From a checkpoint of a small transformer trained on Wikipedia.
Size: 15 layers, 6.65M parameters.
Architecture: no biases in attention or MLP, hashed n-gram embeddings.
Training: a variant of Adam for these matrices, 10584 steps.
Each number is 500 + 25 x the weight over the matrix's rms, rounded and kept within 0 to 999. Layers, rows and columns count from 0. Numbers have three digits each.

# layer 4 attention value, 96x96, rms 0.062, rows 0-95, columns 48-95
543486525488477514479493558519546443501509501470481490463485511510464496534501547469482483523480550481539486510488529471487503508506508509505493
524474496492530510508491501503489484475514438479521511540457493440539438539523457475533504490491478479494484527518529503480507507504490487533489
530490510488515528496488530510489458489534483495505495531459512457515524500496504486502482519494474466496501497498514499442487494486516484498524
548473512520519498501513492472523502501483490496505486506510462495471510535517456497481486513482521448483484474512504489497498496498510505458509
487506499500469493505476516515459508515512519514462533486473530526506542474479515531487499495509512550476497493495538518530499520484513514512495
516480505561489484498519512477474504491538526520488511506481514517456556467522499530482465521553463505480527474464533463476502466497532468506504
503500489493488503524498452492494452477516473524534506547469516474613520490562469485514528483480519504498497490508437498463491502481486479510471
526499506476492533528477475498515474514482479492475537508535493507457468496483471471467494522471503513535524528479500487491492484502507477536480
525512525518487507515496535501482488506528507465475475515496518485543514449539498483535498512516461500474506520465502473467491498480489477527493
442510500508467472493507460517576512497480544541500511448539532524517511484462480494514507460492492503492541507494441505528481482522515502457518
502478486523539505491486522505521485489512501495518465475500484466497547492507470456484481496483482474507490524478497479465473503501490476482486
587486534459561500536525546492463478500495509455504474518519476481474464562520576498516470525495519505506474509536515501504518460507520463507473
459484513495455523516497546532559456512504464493510514471485539502503457522506515468557520496485520487506501520499517509558493532483482510511511
485521482494521519490497499497520487490502538513509467454502536495488552477476525462499462463502497491477563489478462470468502464490502465452498
523534488479542437467506450455464556484476491488530467546497449461537497520527484515528524491532482492498497505518465500506496503485500475496504
541504529511485489512511496517494496518476518496496490504531489552505474481481517511477516515507565529507473480531488502559529502494500514498471
509530505546475447477512494492489565501493502476501504514531495508531507497522475510504499499532490478470497462488514499507505514503511493520474
521524520505513503499504552507488485504523553477516455502509500493528492469485599511513467492535484531468487456517537477530521484461484504489537
505470491526499508502494479490551488487452449514518506481486499503503516481541421499485508507476514442496500496519460509517479521497502503468509
502498493508497483494501504493438547495502498497506519545498492463471515499499473547493511514522450506487494518485523517466486511504498484496519
488514521502461504515483517506489465512577511498476516476448517499545495492482541531506494480522512496477441458477528503510518509504517476518503
485502480497518497498491471481500540511483551534489510493531499507470538489439505530481499499527462538515555503491480505487499480506532479471519
497470510507455546512514473509536446514537504503478522476544491526489468497498475479506498511495525502502507496489472496512514489519544514536507
525470490532477509485503535497502491491525488491481509494519477482496518499510460517459488517516510457516463479469517504467475516510511465526492
560486499543469498478507533500484509493488474487503506508487489516498539449518486491450465526506501456514466490495526486506501524482486499520478
451527495490526517506504501491458477499526485501499497501517560513537491496499539487526507490497517541500525514473471487485502485484484506530454
493507515526523513508511490494510471481504484495533480502507503443531490514555481484515518480476479436492477469492468506465492477516493477488502
545492512523520489501507540511487530505476485506527506517514470503454478491512520527491503546493509501522435478532541513526513534508496508498476
468503515496480530527486499502420473506580522485463492524504509485551491502500477516504507488514476509457477482471510488483534527506485488538501
520478492524549502490500557482470450490561481486512462520483518467544519535494496483513497523522471491502502480482499471443491497476522468514501
464495458491524496518485454511495489477476439502517518528482509451534517517536467480519547504480486490513535529517494520485482498464477493539489
493493492519533492505529523487460535489451462519537532512484532540501469529494490542508512507522542523489475499526509498516508505499506524478466
525469541492514492493478492491481507492509489520517515518494492496480520518479524522516497489496472517485484506499544522485518497511513534510478
478483503493481530499480524508511512522490515499502514487496505541524498502508514456451468498508509510540502521481451484483491486518492487490497
503500483459507530501513508526499531506495484503515533497492501543519486490512527457496461482501497502528509495500485544493519491486457498540538
560538496461504499497480491503511471493512542470471470506537452482480485530447495526490502492451474460541514483518522505478479504545511490484539
478508471497484531502478482534506506502498511501534474471496525540501514498516509494492508489480521502522511486506513529504474478542476528515503
544546496494493483528495474485513497482492514484482472495530486484468488519470439526527530491500484496487499471521561484497486491517515531485527
469490526471512520502478540495498497517500525476484505528499481532560478509457531471490463494480480482470505463489502505514504507523483477490530
505506498510491505456484479474498469492494498494518503482497462494427515507513491534487463506526491504527520506505518496508475493502494437500502
521502529478512505503517495477466464504485493504515573497511490484487477511496480576510484517526545489504462520510498477460522518494556505499520
469504468531502491460516473492524545497466471536524537490496538516504526508483534504521494510528496491486521547484491512511499491499506508482462
517490481503457509495493480517475545501495486482503445482475510509533474530571492468477533492479568501513530494495518523469494467491469499525509
494502485550535473504548514495499524500486492533499534494481496502549499494537487490490520487504508521495510528471473515514506507476488495523506
511515475479462500459523494541502519507517489495489502496478534504511489475551528464509484493510499477485515489484428518504503496514474487524511
506532476521535496491507457478520486492491510509488491497471517468474533493516532429496498496550449511499533558483454489483489461531471470496493
449518494483492507491496448487525524499477461500538553471464530544501470536492518551526510483514492493477480509497509511537510518527504519528572
526502539465489509523490499528453469501532483489524495505493500480480486510509500544521496511489514507523468480512495508486506520505505508527497
473484494463523524493483490515486503494509444455526502524464507503515478531527527493529557500506500476493472463498490495496512504536505496537552
548481492521515484491542497483480512497515477515509457491487512538486504450547510449461521495491541510489490542471496530498482474492504496516464
492489496497471498484477506520522537505507509506490472493501500552525482517514504477500535503483475482503519458489513537519491514494473498511548
505500523477491507487453508507498510501501529486480490498504480523500488539459518518500490495475482479517501467501546536498499506499481497523538
513495488524492473491523474497474515484524484493483454513487511467484525484537495491509490504501562509477528538494484490465495480484505519474475
498466515458452532476474531457522541506486528499509518507495456539483468508443520546500486526488471512513473514486500505472490518502490513512525
538519516484495513506470460483520483487484502494489457487527470519458518510471487517519502495493475500492511488525583492500503501498497495490480
453518471531476466487487484505525522492483496514490479525462508524554477513470477500527543482476500486467503518487482508538503495458483510470548
509525497490513479524500486496487499495481512494508487492530511453495484535450482528480485498460552487497516479518496489490500496515501478477511
532485523498513503524514535510455477494516504499481513500517491481499510499509532526474486507483516484523498495504510528491502499507517498543481
482548515524510485495524474501514511492487532525495516504504509500513524484507486508474507492509497507552487537478488488510494479509526505489480
534525503514496477503515463516444490497486464501531500485477547461473531523508490538489453489507570498522502528544503511474503471488483528493481
527477526481519494492528523499474490505509485486496516501499499519511469490529557514485482492510523489497502472494495526495508528515519478525500
531502474510497505533545508472504527492455514491486449475508517498492477465516441504489508503517500521502515517532508480477504485464503546484492
487443526531522488504549519501487491504494480534480535480490504522543482470569452473460490496500526518509489520486486498496525491504507522536502
474497510487522476515497482477521531496472535535506586518534492460495515501449518533549506500536471526509513525522494492501528501488508488495538
526492515486534496524525504517515538509442515500515491472462461485465469534472518495494466470466510462472513552474523505459528497486494490476462
459500531488493486517492453509523464507499447448539503496441557513477503483509452494496496514450547465470517493523499504558515485452543548548519
514506471543484467490502465498526478485503440502506468539484514506521539478547455483514518498509561475492536517573443507549485521402537439526426
462501488518505516494522513477550528494470467528486513495477516486513541550474506529521500450497484451391484463486481503497485508495527505474480
537530526529471508492544519529458495514488522497515472492512509485496502457493482516495538499482502501481499465489505470500482483515510491508506
510477459498485512471431461436474558506473484477485482495541497490522526549510508489495524511527506516512522500550462504469483528481468487521463
545503474509489519526503481502454470498510466493524502508526499493503502510508477538466526517514473510519492473471495471445508503516497479484507
481481503481474466474497497523430505508504529486504526518523516474466498522485486523470530542516500509532543470481481519483495502514483511512550
517509525459530550485526559520474525497503532503503515483481503492466496522431540524514461470484430489488484503456529529446509506574472532481510
536477479449493555517498461461486537538459545449510453510480496492476530501481527506504506496485495494467533511495526482466513495480479491536492
527554503556445513475522465484502510497493471521515466495480489495513521490530510522514547492462533458492495434543469488490463504523493465539502
480526510491512490477503514525510563480440580505473508449522499451524492482443524467514484462538488543480534517471465471496492457551476510423500
545496506499466542477479500499457462500567520510485498521529477498462500507506548524465504503486501507549459510498522527470460524530478487526539
486485507437488528516484510492515473510530515462471458488444549493524503524463543461542517481489484528472518483516529503539489465526485539509519
551547486499478517515494483502503488504566469489509420458460520516531503475490494494519514479470506502532483464522528523519503467530479530510508
485443450484557520531483538430491499507519432500480544517520532570551549534508507497469482543518483504495485523478567506500552519448491568545487
501464487484531534548540527488481488507489493499544508484479520507488482484477496518492450512474455509483500507478544479489518488546499474472514
500485522478479538510499509495501550520523490484481437501470517527473467552463543490512483479430510484498526508532540527466497500511479547539528
504512492490527502492507526515522541492469535513467526476501498508488504523506515492482465473543489504511490554452467525482516466512484554459475
451458503467456537469463478466515491501498459508484526526463501464479474585489500500519482465473471474455494485499476552464484549510471528500510
493456498482511527529508516453548489518495509474499492500481522516480493473466518484520483497462490491430502506504557460533501512502506498477478
529535498498511482508497500501480571502442564494541462468512489487495539486482549488475506505499509536542516533505496482482511425538475523464490
502532491529513454531475453519476566500462484498545446484528506486532525533481449534469541520522503530518530472503460471474519464540450470426488
492477498502453484472477475467450548521488459502494504562548474470482522541520470529475528543468518496528508487522454526459496536470474511552507
549521506490466485469472464504466495504525555480480495508538462474506527457527509494503513520524527513557491491512483506485474496488492496542523
481499481546493519501530509470479515502480469540487487518527533496500530525490511519491518528479485489488498478502486497479491511525523481514472
511531510491513497484486481494488508509498528502506472474496491500488509498471491507499488485495502488520501517497488539499508489523476537480531
546496530507502534519537527511493452500534472508536518501488515494476468456500472505485479504483455472488477470472515477511490515504550471504491
467518490502496461449483433467489506486478522480493486512524483494510507505501496490520538506523548531530524501529456500518459475488485498512538
556488489490566493494550542510446524510523516524482465454490535544473512476482541503513448479468498476518508499504559522478503489532513543502514
488488528485468497455477465516492512513493552452490454512455494451502505516470529463564534483529518495479535490531486504509467485501493481523519
564504487506477550462490518477461507503523485527513543515528484514485528513525547533454508526487462496570448514472531489446501522527487466555507